Weights of a small transformer language model: 1.76M parameters, biases.
Each number is 128 + 24 x the weight over its row's rms, rounded and kept within 0 to 255. Layers, rows and columns count from 0. Numbers have three digits each. The size before them is the row's rms in percent of the matrix's.

# up: layer 4 MLP up, 384x96, rms 0.0826, rows 252-337, columns 48-95
# down: layer 4 MLP down (transposed), 384x96, rms 0.083, rows 252-337, columns 48-95
# gate: layer 4 MLP gate, 384x96, rms 0.0828, rows 253-337, columns 48-95
up252 100:158163122121105146125143170144148127133138145107096111177134135166119139112104105152092128100115106134136131173137149123068154132088135143087102
down252 101:110119113095148124122107133106145114088142078154115140119152164156136160116136131116092130114104174101107170168113154131132127105156120110146175
gate253 102:105114137100096124110129124104115141120145156129153130092153088137112115117095126163154126125123181102161159111143127070102110153167065146100102
up253 101:144074125099099145133108126113141147131135148093136113125178092146098134127123114113150102144133116106098101100114110131111118134106175107123122
down253 109:080147139141173112103172179119111110131153135119104124118085137159174163121104132092095138131124149154123174145170112161121168149109129139130095
gate254 104:121128086157109134111116111122092146174159146105102119113096111137152165132150127117132126142129162191170139097136119124145157118118172094143139
up254 102:099140106137082141104121167107146155138120154103123082153137169102099157124122142150084083073122121120135116128142109148120187148118181099112125
down254 105:135129135115087120134100110119083135117107109112129120160121105155148077134119183110165156133137118113092157111097119145134127124126140122144125
gate255 098:134166107092139150152136092153152105108155107182098119140141129164116139182117173140164175147107144145132107112108119102100130133150156104127123
up255 108:123114125167099114115149118114109107114132144140094113138122097134133154097126115165127112093145112172132121136108169129164150104105113104132141
down255 100:123117141082094154166091119135119127114119164089105155159161147133101090141160153120111169124098125109141115127143120152133130152113127095125094
gate256 098:109144124111124110127152145083183126179116130159092141147146150149136091133104115112079104121160159121135112168113089095114140122117115139184097
up256 096:152101119127121128161132161111098102155143122159120162140169134106148139155121130142096113159163143141152112121111142146097053099115118131108130
down256 098:141121128132139123132141123136145129129137149145121074143096109156128129090110170079137139125127124104172165199117125141118155133102095140143140
gate257 097:089130098171140118134132115185141134116125118143080160123128121112097099151124092106143126173104113137136086139177143122158127108140166140146138
up257 101:112120160121068157134136092136103131112090136090092135154162154129158097107144157111136123105099160135117102148112157175098130113150117133129110
down257 093:129132132088102120065074106146102148133131159145143130107123086156111123138171145154150106122131109149162142148127113083174076149155118141153110
gate258 106:115182090092137134123127100110113099105147133126102134114156110138120167119104128141109168124133154161180139144095113101120126133143105143153179
up258 098:100171139103136129112114115116166097143149143137127102125130132107116142136110079148091116110147108108148191143137104087124134099139133190155168
down258 102:165101181174108098162116096133111132146122140102144144151124123141183121178180115095140133136124126129152138156197143107127138123127113085092109
gate259 091:157116094107129092104118129097126119141132107114141167145115128122143135141164142066117135143134187128149098165120122115145100129103118098085104
up259 093:101151140124144126116098112098138135143086124140128115097106139127121149138155125120093142145115151122139156159117099160146088093116161091133136
down259 095:109122156163111154140166113163114137148140118080123128115125124141150105112108074075103105090114071173114101127127123128102123123150123157090116
gate260 095:157117126124063135147136127145119134121141125096155159119142106119151166140123121100157049130110132126146153128171158149118125147145119105143116
up260 092:080143146077106134146143131124150136101093144132150122120099091150096107104125133133131167178122156150107174180138118085145131107134121138104154
down260 099:097111082106177105168177121137095135113154134127120152128127147088134090131094150166121146099168132113100152140101153159152109126122123095150111
gate261 100:144129175138108154170165163140096159131141118144139143133079156136115119110130129128115109112138142131133113146150139118110122166088160112133110
up261 105:132148126156171139111125107089143146104139137109138145119144172095120129123110147120158117138119137132173151117109138162141109121153099119111137
down261 104:127135121114123157145112125113128107092117153122098087132098112117126182137100094093070129079157154087138114101152143173160134111092167162140114
gate262 105:083140121116123093136128127120134123121126122155141133179141117118096143107132092146100108153153086147142097144096075082142171118182129100119171
up262 102:165135152134129137147117156126118101131161122141087124150148120102107095140150132125109103132166132150098091155100139129137158129103088146098097
down262 098:154118107130135124104087124125140129109150102132124120126143125166129124161127103168130081147080125165146135131141145120118143119174116130141192
gate263 097:134135157146138127125139081136125099134138132162149114135132141110165139142179111133110174182127115122162104139107122085133126091145110122146115
up263 100:083126135138159122133129116122124139161112147109123155118116185124106110138142110157115134137131090122110133070148116156166091161120119142128113
down263 106:170169117156124131152132092133128148181144098176134139107110164142116133160123146112141123094176129152151160124163117123117139102092152092148137
gate264 107:121115119123132077102135108144181087123134134163090146132127153135092114110141144125109109150172126158124122132115167152097102117093116137154137
up264 098:137143159112118132161128104128133114161106129111159096106145144146163121172153148152142099103104111106133135094127090138079168178192103147121116
down264 101:113145142121125172138124125134098118090137151128126150098166139153112111148141130147073120065117132131099176132093115145146123118149127095095110
gate265 106:116157136096109091116122138133096147164141151150137170157104129122151109151112130091148120141111121150145134098105151117126154158141167098120164
up265 109:120135104131146169100141118150153160107142093094083143173153114082077123141140108172101100100101147142151137099146162112176143128115101116121153
down265 111:131133162100110139122170135117122129171149143144163131129152145134133146105130140160076124135136113163144118124086103110128132155147137155171134
gate266 105:099143109160150157123157110107129096139147114113116137101148117151141137125147135122172154150146138105115130124105048152132088101089135155101138
up266 100:111079076125158113134145097109157129118126105141129181139106088113120158167096142152132134120125132127155132133131116094128118142107084140121140
down266 107:143113153157127138123143157159157103133096170143110128142161130136127139128102121129096131088116113125108187123117162131091142129145129103101107
gate267 098:109123142116118148126150167124153188082120150145135129131138155173127133132145091172123155103094164082126156151108159167168151107118131150121137
up267 097:169128116155154111129122101099111094112096092124099142146139136088116116141139107113108135106162101134145127125141126084076136158111133135108121
down267 100:118095080105144163166142121131077107173131124144129106136154124133108104128121080126140104059120114124145160077128159139118187130096108156083144
gate268 099:130150139110140158106137152115102117132125126125180119110138125133187085135117123166161133167140184112154110129074120146155094158118123105181096
up268 093:108113152092134153131104164105101126098143123124131112137176133118134149111085156134137132132156152122144085143122143160139093108139133085127111
down268 098:129129144140159140137120114124127102082124141100093094140097122165119123137123127153125085118171109158104170162161142108104144078130123102068135
gate269 097:130123147114129106126126154124121122162164131141126135139102120091165125132113103131113089144145125100127135137152080140094125164056107083123078
up269 103:143140104120120165096162111123156097119113185141119145141117152155095131130119112108131175069136121110130125124179129138062134114127168113099148
down269 098:153160139116101086117110128103119107102111116116096123109163135148120170112070130099093101160138135168120153109158078118173120097153084143153124
gate270 115:178123098159122163168132111136139122113164184126121092094107147138160111106098101143125114105100126151106167136103137155126127134112108179135125
up270 109:120162156120101100119132171166148168128125075122125153129158109177122120105175135134121124165151147125121104085154105107126134087161161103130151
down270 114:154108113172145153110157146113149091117138190111094139114141136159148151111116141129139141127094086150100117108083131143135117119094111152112145
gate271 102:122117135074122105116119151110122141131174138156123164161148123129157110113109101140095106159169186095089153116133109148138134097106121135143078
up271 100:123112128110074120142131111108108102113125138167128128079112100107151093142082110186136127108115165114101160139125144162126123121151160106098150
down271 098:135148115139125121092123119135087137142147104082129137116126161100144147086123128107142154126162105132160140134120096078110117162095096072116094
gate272 100:148093090126151122130149127116103129147104104106108104120104122175171113131125159076137139118146126175112124145113132135137151177128199100099160
up272 100:140118110124091123090164107169121130116084114140150157133121145137139139132122115147098138128134174111163116135134117160113155164150112108152097
down272 105:112099124120167149116162165094099109089147144116134117160130140127137101121138163101117142154154154132136130089155149109117118141103162141122161
gate273 098:188147135126110165139167130077107128102119117114124129102123135096155141142126105124162119117117141125135130128166137078150103124145083133167146
up273 095:121109083152069095124157117113135145138113157143152122144127130092119129091100117084110165127145120131161099141143147140127104124129119136173127
down273 099:107162146142135125149110133093203103116119127133113110135075141133154114115143141127098163126127097134117100127115152110167117128118144141104175
gate274 101:145113156114145138145142120136099122153109169084095127114087070126120110139170103124125151091162118112090133124147140147142141140155115154146163
up274 093:100142160089120171164148095127130117148150127152184163157124138116110119142148136186081095160161133114116092143129100125128116131127141130135144
down274 090:143125065123118075114103092141104120074139108077150096096138112149159131109087142125125136086147141149113159142148119126113147145124139114126137
gate275 095:085098159138148178114153142091129126115181117126161129158156143151107106118146140134145164126152133153139116109130125155119142157125121097188114
up275 097:154124108091133112120130124120098090106174147118145085101087100141154117130103098113099158156148108102137124169140137092133111133141119114060109
down275 098:109117114156111144146121118126143098132134114145133151113107116127134160139093093122100084126105142135094107144128142106130092134153098199150130
gate276 101:146130130123118072115131102121089102123159168115130101179114159145087121107138089101117119157125123144166133105139109123080100112108102121144100
up276 107:098154067123153090157124130132163131091108153157142093154127156126126123133125141130102121103168109155110145083145144160169114083129089094117125
down276 109:126104150097147126127082091141124159114111111139143103138152134137155140091147109119126103130114116115162130130140108134090133125106146146119102
gate277 108:148115114139136111138148121138177148154109174149101112172099119102157121139148131153092119134129147109093140100105093129153159113150116155156092
up277 108:127144139149080115144117104125113152103146122096128143158117124111077145125138131111166101161151113112132162075070165144096101138079167155167132
down277 110:126137106131142109143149089138136132132166136120185119151138129112146134114128138111119117126125108142130141208084137136121120185088157085139114
gate278 102:112176102097167148119101110136130078162157129124093100129158121177106134121129150123135139096155126149188100141104091121144126146137157119150137
up278 104:169149166120095130173094145126150102146129135135148115098135113145140112144166116137130149121101155132130150100122138110146111155106111111128133
down278 101:119116108098149132131126126114105147121145096130129110154135154153071138124100112098112118114110082123090142146109163162135118145137098108095118
gate279 094:110141116135094105148150124138147131093152124113118123147106136089126129127124130141129099122121122182158122157111102103134130135176135147092126
up279 098:149168130131149098108098123131135110121099172150130123134136139142136167160150129135126099138143110101158134125079141155108104096143155088122160
down279 098:129100105102137115102120149133117151064096126101135129127097177102134146134098148174129109113157156156141100129134117132159143168146126149106103
gate280 098:146150125149078128109113117146104098115129136094144120126117128100115098157138130169115147127119158079130121080132120143144098162163102163154131
up280 107:123100111116139139094157170159140149127098164146163084125178115102145165096166126125142108121092102139148113166157170111152128149125143141147129
down280 108:123122117117129134123101190096137097185155117123128128077131131129113118156167170117157122164114125115107112143108147117136156078118097080162128
gate281 108:103106142133142087149089111102156153145129138150092137127128086155104086085105136088106124129092155167139108148157143146109100128071127133108111
up281 106:153141158114110163130147153150105113135125124151142130176154125144105089178093141109109124160106072168082141137125151086152122125124110151064107
down281 098:067130137132114120111137100172133135141143117129161158121137111155160131149108161088160119114133123142122154153123127171182138134125120129150123
gate282 104:170128118149080170091116137098174103142102160098134168118097121151121087085145143166117080145138097140138116127127146124111126121103145130128160
up282 105:166116119165110158136105120148141095099161136141099119130132144126155078120117122160140126079136136099139114134133157121165106117103150153119099
down282 106:088164146074144136128128134120096154090107122132139139077144130092110144151152082120126123174129156142130140121155126083111157170172095114152154
gate283 098:150099150151054142141105147151129115084090165145121085140143136104137091150148123141128102120094127138141153158140134128123134136158129141092115
up283 098:102123084121122086104129130148139100107144103144092106110122139158096132136155111136148137145142120113084124104165123074124157096182127141080139
down283 088:145108143144100147155087153136143126132138157148115132155137147127173125148082118145134083138078128127147090163116109140151137083134125093144154
gate284 107:139144158125136115082164157104135112101127138107141131056125140128157142141128167136098157157137155124176117136180128088123131106174168148151130
up284 108:145147102126114128112110131107115120146137113115117125121146172150133147114122113146165133110099137121113150132109139160071150075155159104172081
down284 103:175152133142143128111143135096144154120084111148137149167135133169151119135164111081097163132129138103142100147145139129159145105089127123128145
gate285 099:127144151126134117127129153103086193101176143121089151142135085107114112122151098128133103161095169146148125113138115157152103152116107100156160
up285 087:141089091121133106117119100128164121141116117103149072129083147126107164122108095091125120158144161117138156119123102115141153080141124129131127
down285 093:131143115130151164116083114150112132125173116091094182107156124151159128115132103134104137132123134138121116139134140177141112172095146137139145
gate286 102:161091070133140099095171083135123089152169101152153131165139112092153096150124074134099091118099120179155140100113123139140122117130151142137111
up286 100:134106071128148097117096114115178114116141131098119115096146160092122176126111139102175159120125145139137123108091111160127130147120169133132125
down286 102:119150136129136126173162133128131141121130183132139124109133131124054127156080135104100150118122114141096106095146151109103112125140100173112148
gate287 097:105138118182136126129121110126123137132165101144144114120083131095099156096120109155127118126152141168159157156154093090120088146144087142156114
up287 102:125146114122145140122141123110107106162126131122162130109142154193150159120146156152136111133122128148164129113130091145117172159127119100107142
down287 088:129127168124155122133129151151120161152121150163123107176095104102072112114154137115123111121145145110117133126131109115149081094169115168121106
gate288 097:155106154128116152075174113153111127124131120119088113122111141110087135146148157099156102158108136143129130148123145165104067106136130088178155
up288 097:089112165142094136121157101106088149137103143120144115125106168082142086133119145107106120172137134147139110100119144156091085107131116180127128
down288 096:130167145139120101136129122078117096133106099128140113147150066128123129133126127120066139105134091131130114139097151158100120149101126077126132
gate289 098:144100126095113091153143171149120114124132135136098119100128143142135116145123154116163145101131148123173132079115116134137115140126107167169110
up289 100:100105088136138152107106123110142167105091149149180163157112122156112140180114131108151123098103120122155081099103105115086153112133105167142174
down289 101:109134100100092099136111126120147139102127127127101132076135146150103127165160102163167112105103097126133111140123177067138088123154157118163102
gate290 106:156152089119095163117171127113141121116124114132120136128142093155151127107117134118097134155113143147152110117129106144127151142118151077139110
up290 104:133173126187107112108134091146129084169138142149134126156108108141136171099154121125135132095140171151164127098167100167152139117192131126118151
down290 098:102147119107134177093113153124142115122152133129111111095154119130172131151110114119151108093156097094127148137143141115142090123110138150077101
gate291 097:139154087103135154142132110139146127145146127151141115134085106123113094092134124099094141155146122124133094102166112118173091138122143173096113
up291 094:082120114150111137111125092119147149127134091138111104155118172117129139141112112122168173146112099153104153102118102106135128168134145181106094
down291 089:143084115135153121128158111101111093136109143112115143107098114158132100184105154116126136089150179124107178167102135130108140133132155087167147
gate292 105:131158187091119145157144082142123133127162124151159147123083083150117120171133083145108139149113122124147082117097095131073092097110094149118113
up292 096:138114123157135092133118108139100147159101108101135097109123137123106107108145147129104093114157122084107152089114126141125144121088140148198117
down292 107:184091126145160165169109158115143110097118136162091104128166134133130101140144151150113163119133049145112119074148121092159112097130152146123086
gate293 102:119146141142094094124129074175112121144162134132131129142090135113110144115151156146133096131096132122098121112120137139128122123131093024138128
up293 104:147147156164103091132156146147121072114094144143153134075149150084117143112135132148132129147097094116130109116146150116090106164168090090135146
down293 099:121098141094129146173136155085140135082161111127080155132125119162159144131114101138107133137174110121139112144106133125129118133096141202129108
gate294 108:121096110111089104109079137104108101128165153145136113111135139156131117180117136135149132140083127148101097158126124148132122106132138158120138
up294 107:103111181117153140139112130109125123093134123099126131152196178142140126162117165094119130126114145104119124096156153112161099150111106142113140
down294 101:123103088139146132116116149115151133197119111167111147109109118125135164123136135100151084139104126137187115142123094104116097115147143098152146
gate295 111:134156088138099102126110086126124151157133141170120192167149140135123145113163138094135075127134118125102115143177106146113140153151126124139144
up295 108:129126159115125091107149091131100112161109158120129152139157138155148099152129163152142136131099145158133140112133132155125141126124118157103149
down295 097:115079146140116130133185156155135109096135093092132095121104148126093139124101086113103139116120097117155148103080135106102155129089144127152099
gate296 106:146132148161177129136101117167151147117144148117082162080115160096137140137125102118145157135136165121151160099125133157120162096101127144093138
up296 099:102102081142192145108107142128179136105127108134143146072157174114125085118123135149129152135144116109147137083125113131117148131101130098112141
down296 092:141147147117088110106161121124091114143120122145135140173174109142165102159150108095147118138118136109068087140133127144115133149174146117130176
gate297 096:124119121156157147131129134073146115120123158100118148108099116144120138100126125083161122152131163134156177137154133136144114123134127155140147
up297 099:166138145088131149099130104156126142097149086157125134104190170101123130155128113105134128116123143122094086166123134155111147109134099112095147
down297 098:122148139122121105104150103142133184100187123133139152127103133161111098074124171110167113167134127128153155132152126075140112143119162158101115
gate298 108:180151097146114104149125117110194106125084119118153123153127136150110136157146097089150164089114142112116141095097126118152135148116109186146150
up298 113:126136128107111134152129115117091129127120136133142145104103103113149179144152131103132118099132116119136187108140131145110091110101104162110151
down298 106:111158130176117122134165123134143137125133144094121108105127186162117107155101140143155138154104123120130164148151144137099134142168123080076123
gate299 098:098139138110150093132109158140140113127110163138109076120141130149145140069150119106193129141153087129115104152110123125107088089130185137153119
up299 099:150163164148174091131143121126147136095142130141139140099125099115131130070170147104119112191181102107159122143121117141146096101147104145121135
down299 107:150142139123163107154100096129161120123112143128104142149105089107094148124109145161106095113156130144171125136109096138142142170120098109149133
gate300 111:130103072121134151129149168172182120125131129146077094123180089163145119127146166112116116148146154084151136117136135131111113115120120116169147
up300 111:139139110132091106112121109133110124160091123116100159120116133125149121172126131151103109117121107121134098112168147152076115152116167146158113
down300 120:130114158120146126129107106126188131143141145153143109065179110081143152139105121110047113148130121120139139089117160124131129147112103129093124
gate301 096:185137089128150155161142171143166115098146134086068092129142132155172137137127140125125123128118151153155147121128138125170103146124086080127168
up301 091:163142111102129112144140088157086111142141081119114105110115099098113149140119181109125133127132089088158131127138131179084095174145138147108134
down301 098:092112159112150111094111133090128154142127147113143122110092165147147146101143116143106118143126132136083139136122088090122148079140118135108132
gate302 105:094106128116158125119158159119139118138166145145115131130139147093146116145143154138110115118126134145105093107137130142163140130115128164112114
up302 104:121146130116114124126090117126123138145112149094152159141155130150128083138095095142124108144153127114127134123123156140103134152124120156104167
down302 102:117129118113173130113149111158127110162141139137090113091145083116117119153139201168122133134183115116096126149106096112151146146119073162111099
gate303 103:127099121128134133153144103129100112161137148170157131123086108109119120134128117117132160158142132138103143139117104110148108159156083159178095
up303 107:130104144122130134184114171126135135138123156144155158174108116132130137126145147135116095110103133140122133128060100090116096114125078132150113
down303 097:166142117140141124120155113109086125113148110145124081122104129145134130083148082149159112127068128115108124135132134123129153138167147113113111
gate304 096:110135128139093121112158163098178120163102165130136098123116119060121098139113159150154090128091126129158103150091099096155136069103127131127087
up304 095:185117103156136082123149157109176124122116142135150122145127098060094138186109148150131101104136139129129124100087053080120138097108116148098135
down304 100:107091133099171141133104127135111145080100132163144145175146137103190190139140130145086129155140136141170113156126142110112155167127131126160131
gate305 094:092133097116106088140129185115135124097103153135143126091128139140142152120135084114131146073089160126139128100166124101174118154148120158114129
up305 103:094110164132085148190141147115089185092125109130133127120120137123119129134113140128121150130142115143206099113106161124151095096108104132091141
down305 099:135141149160144171103088136123123130114134131157117101119126114127129137159146137152130145077102101145136129132153146131120141118078078107149131
gate306 096:188128140143123147106164081164081097105132111131140115093163090109144140120133132092135150149102135150157130140152099075098090142144120159131142
up306 101:133151094087109120101146112138119108179099145160134104163120135109153140091138147167126124084129131097144122110128116167111143120161184121131112
down306 096:145072117169169139126116162139166137133155114113116146154095156140087121115153092134141138134159127169121139129121121139169152138151118123179078
gate307 093:123112156152109114123107144117128107165129115128095114110158162122111154106085139111112112111173133115115120129142135107110155141123127145179139
up307 098:146156094122141123129150124098103124154095152164088095112123143136134096121135119089145163164167130137161112131110143119117073156150122168112114
down307 102:151126074176144139111140116102095154121124128098137128131166113125133151165129164123112119123157101156153154094117143128089142103107152181154130
gate308 092:125123119140103111105139122122102125188114130144109114121142138123151112130079151103186104125149148126176119139112091155095087108094162127107137
up308 091:118110126187084150144136091130116125124098115144110114078135069111141151147122075165122127123138136123125134120150116126109146112117144159176158
down308 088:094153124132107133133106140146089100188107130152157125132128148147141114114087136145133125140120120163123119171126110149120122129157105110126146
gate309 095:123114079108071103143098136114122132129134147138103139082098116119184129076149116111156120143090108139148138114142170147161143102110094126108148
up309 096:141162124075127136136106096081126130104144149154130156113151131148157148152148085086114135140132110124129157086107128121139122112105174095153160
down309 094:140139118122112140133092126116132090143146121160131116089116139151148122142137160129124142109153124117153111155155146150112077119152097141099192
gate310 099:115128100123128120134168097184124133116141107138164107132169123087153130135170117129122105106067170139140116089114108112127093104120093121103117
up310 089:131122118100162101096132087122123097130151168158142099150148093171127152132149143169144144137162144154142115143112137134132120103157187126138131
down310 089:169112105138126120113162136142116107159157135152151109148094144133121069097103131098081112093114096125116151110138120091183097108150110101112113
gate311 099:098143121154103077143119120100087115130131110103100144124133163116121103171165139129090143113147139148127112156116133135112081172121127112087106
up311 094:187114131131108106147066084134126120120154112121147109147124148110133174130181110069095116155159139158118120122142125095131123093102098101159115
down311 095:083156138135170106133157172163133127119113124125144152167117130139141106107147154143144155114066126106109127151125167157105125157135181124065116
gate312 110:119130111116134157099169101134122100127143127129146123124180151143129117137142158102116108137109117159161131151119134126121128122099109107110097
up312 109:126130122058119066099156122179083123139121085105111149103132154108094156125103092119139151161156120128159143159132148132168135114145156120100084
down312 103:081133130130131149130116128098134173123124146112125112157111089123131096148138142098162103134112145123111147142144107124102114127121122185103118
gate313 099:133105077126103115123098148125112145095131150139143135077149117146091138110139097085138140108148151111121119144094162156096119119083072128145109
up313 101:136134163153098127097131129147124166097119145155092142127135107119082125143092152160133127145128119141096090096120137131129128133125160146154165
down313 106:154133142168140126117145138091096119121147099141080143151128104154127124120146112128125114108147106100111153147128149102119082152105121150134126
gate314 097:136148074105125117131144159156169109101162129114099109094162124106106141139122107097140136107108091089079140144094101126126116113103160106147133
up314 102:121139113120135130162122136130129178149078136137127165112096088142147157162112109103144125114068157113180063098123127125146160103132125167131141
down314 103:132126109132118127126149167112071146082138137089110146074126129093088120123130145121111153137128092131079169148138107125143138107102130127110149
gate315 096:097136146110138122127129132170167144121177111114120102120108143109150145183152128109128129163080148121128117130149110099132115115156138173119168
up315 101:134108078156112147168154127084112128137116132164111135132168123169155097099146138127172147102123104099151146106140166123115102112085144092154112
down315 099:093154142149127089131101124131118130104128151148098133149121147132161155145143190113127138129122073144136097106094105138146131178108118135125145
gate316 092:138142112142151116073108118135141158151138143099097113090098160147152117124090103163165107150140107109124155136166151123152114127116146150160121
up316 093:149134119150122137153138125135145126171110169104142109118130096127100086102174147158137124166110125120109157124095137088107108138065161121180091
down316 096:147136105098119107126100140155141143168143119163136155090090123135156132107109141123149105095135145203139113140159171151147145179180130104105135
gate317 100:097080124119143145141142120098146105184121141120114134112148131088103115133142111142105087130067140101099154113149154082104143151118088101117119
up317 100:117113110095122110097118143107156174122146145127090085175112152141076122120114112108169126135119143160106151147084116111157118188120114125083121
down317 100:092127140178157108170110130163138075120122163115091109133132118109122129145102117173119093118101101114128140118138114179122171108135142156174137
gate318 101:118131107143119108084089099130123115137132109143158114093108119147123104157101109109151125137155121108093139124144129129098130137171166113117156
up318 093:088108151141142105107112147146115141143143107098154144143151097143147125136128163062136165158090152128133113115118122083106094137119100161117133
down318 099:112134091139116141107117098150149125113135104154163108152117099086119134084156091122168168137132101104117123086139115139110163123167136126114153
gate319 109:156092129106114174159119132134096130137072150113160137108139154160150107151124150117141120126151100112099134082097121171137147122132131085162122
up319 109:138137125159168174139117111127102106158130139113140094143151096182140095157143107149163119126143163134081101158147099155117173122110135140131121
down319 106:132145142126074090158138113150154138114152112102154146110124168134120175121133153087085152133131106087147135125139157099155126122176150110093130
gate320 093:112106171166095151161123124136166124133115093181132150099095138145103119103102176082096145130127137131102117114124156103134171132094167102127170
up320 087:137131167152098148126147128127164133175131135148143074105157101102128096161143170133135136139129112133134102156163162133131075127108167145119106
down320 090:107152079101161101144120109127109108191111160129127155173129187142143130137132115146113115105126110156118113130148147137086111153160165154141112
gate321 112:128141093135103107121106126170159137176111123136114135100110122130118135181162133118143144107128146127140128137164112185135142129086156107106095
up321 105:146114152129107151105167119140131104106089130099147143122109129119142110120098172100137096160123136144082134105113150136146097174112108107174165
down321 107:111155105061112154103120096136117128163103118154116106135174130133107135146107170121148088155103146158142098157130108110140086125081125168146146
gate322 097:129116140122157106126145147141149134120160170098147132128128143153144158129133135159173110115139137133148096101145112150100135186122145117125152
up322 094:123120107159157072115120106147143144117150142088098132121153115081102106088091130148122109127161146173142143121134133129135125146102156103126174
down322 091:152135161119125161129092123122153136138130145155085117116113157158123149143165112092157128113168092099137127153110133131086111117124096100096096
gate323 096:161148136143118124101146141157121168160152114116131072114108161092125172120150122096093128136120105104137141147138136093111099119140119115083138
up323 091:125131105112141122104120111086115154155110134164146198064150137117127099109108132082099105122129130113146108164078105150116098107165117160121140
down323 094:150111144161116091117115141150124144167133114142136085118165126141122146161156091123123113127121127144128150118157117129104167137146086138088103
gate324 096:126147111121133179096161128124118109079111142086163121118124141126149164139147161114175100084109119164141144144111116104149136137147156121174118
up324 102:094086154132110133153139159133141139168128157092096097110137134143167108177150138134103143140130101089106152116140162109123106155120167140090090
down324 098:138176114109113136116134126075135133106142115113128145148127093130157122132142133135140115166107122130122104176093131133150110079127164081122096
gate325 106:145105164163154124113143187089100157124156135182151161102127151121132120148116092158135112159127118125124126130167112106149133166071083112116110
up325 101:123122157139151124140128156079136154134138129167127094091111135134131159147152107159144139164123136130189105099161130124146082134136162092132101
down325 094:128177128137151132130133113198135127133114125106124148151150139102093140106131131078096104097161140144118168163088137148125096114151153156133152
gate326 101:129099085117123157098134109118152118137182148149106131099106127119092181140116133128153124081137097117105092132139150108088158153106127128117095
up326 099:118168093125116118109145114130111104158118179146164130126168105169113111148142131123113142127164144081131145143111136144123160102139148140178152
down326 103:110113175094173129104149139159130142108143140155098137101105115106133105135111170126115110100113155093080131100142114130126178141094109122108114
gate327 095:152123087130091153104114108124116138131114127136092163178148084112112147141094149092130126141152147109111119121107089116125124144109142120122124
up327 095:152140081128139159133143104120157115141118113180098125140148144178134110128174155167123148129140130087150137147096106164117123143114133118090176
down327 101:102140200071121149156139152142096138156147121113112141135145084113153160134095118141134135131105146154131132121162142108140130054154145112175095
gate328 104:111124134139128147091199124172076144169173141119102134105139146143164115140100147084100136159128130126119106119146144115147107158159131129160114
up328 104:136102136158107147134161113192137141116137081115129120071158107159130136147161135080155115140152100142130109130164148146114136165116142135109126
down328 113:155106115167109126133119125077136167081134115142181186154123133142159087138134116147106129136130139113134104123143142135124123107123097139114176
gate329 104:135116161109132103147116107162099132140087161154117107137117113098165118147135097120111153132168131158122141096135109120114161144190123153136159
up329 106:182114125116147124134145146163095115132104152122171130138113128101126163136128116122121126135111122157130107153132128163129163143127132142119114
down329 101:138182151151118164126137107145132126207142114144110145121108166129120113135105143128162129127122129135098100137173136102106115140118099116113140
gate330 094:145109158082149138115085153147150123122114112139112173172120167176150120126141107147126121138146128117122121129090112127112106139134124149171119
up330 092:147129118156157101121151124126104182099150144151118128133123113121138150180109122115120147113157151108144131111085112100154109127136118126176181
down330 093:124110150115130173137138146155107093114105116121122170161084164109153121103125120139105097138132120159113104170110099120095110124083160097111103
gate331 094:126119155115162103128144170140105129108110169154087138109118151116117113096138108163114087118116113091161142129110149138153135076132107097079123
up331 098:119105108079119157138136121121108095101109117154119108190165122105128140124145128131161106110114085107161098125146124125154139104094140126135175
down331 108:137092129066121141093093154119135150114062089108144137094130107113181118141123136118081151103122136145160118129095103095116114111139151113128173
gate332 096:140100115124143148102152182139146121116130156128128099107106125101125154107170130149163156153139103083177140110160148138135103146092121108129156
up332 093:142091100144154129102127087112114128142121109155117143113107091155162134156110129135138108134143108124135118110155112173113143139199102164126129
down332 094:195106134132077140143124174156097121145142097090099108109132140111126149162152118137129126174134096129153148166126118134145118131119158114098142
gate333 089:149084160121086122128116181132129113087144117150098131121119114123125125117160139149099111121120115144151130186124163105108152113142077123099139
up333 095:150123135153134100134099126099113150130160140159136111152148116120117145098169187144148123070072126116123152156129094117117105126131095110168129
down333 089:130134092107128122111142123185134115163134121125139143090097144157117132165082088107110123131151160129131123116116129131126173147150168138099064
gate334 094:110085115136129104107125088135161123121158173169164091153127110143122135145067152094113141120121105142147126128102147132133124120157133133170153
up334 097:127128141089114118129148119155160143176073098101160139153132104110143143137114084081122087157097104143125148087104152101132121157123152120143136
down334 095:112159100169129121087119136140086082173090154120128085124160110121128111113160104088128138119165133144081101094114095109129141095184134153157112
gate335 105:157149164103106188108153133130101115104097131112123181129148126116160106155150121090106154118152135125114124149150154175124126142118112111175147
up335 109:083127140135118190140140109116112104116123110092087098085145116141143117146117157133088111100128131154121128144145165147069117141102097105091149
down335 113:140103093161128143157135114130126141140117114136101162147090133151142109117140115137102177093118132153150124103129134156087134123086174098052137
gate336 102:133142157141143127140119114093156136093128139142138154149125118138103110102142119132115105192168121175148088146139103141103117144138149113165107
up336 097:106113122132124168096152115112118126130136091104100159118122108123124141159108098169091131141128120132096126143137153079149150096164155147173114
down336 094:157131147155134110106119113115142100111137155097190174124165136138122130104105058143137113139146104131120084130127100110148096168115154108154146
gate337 104:131082098120090188142124154170096098126134127103117100127153123137164156116112106073098119111133119130164138077159126130105068129148139114149114
up337 096:098162102149150095143123133137126175096153167125091142145106149123130129129145132165126091115154129145131154093142096141096137166105103146095152
down337 094:187116156090100117103152121117121131129117131136126120149120090136172170175089139139085092105140155162115112140146147154108106147117140101165111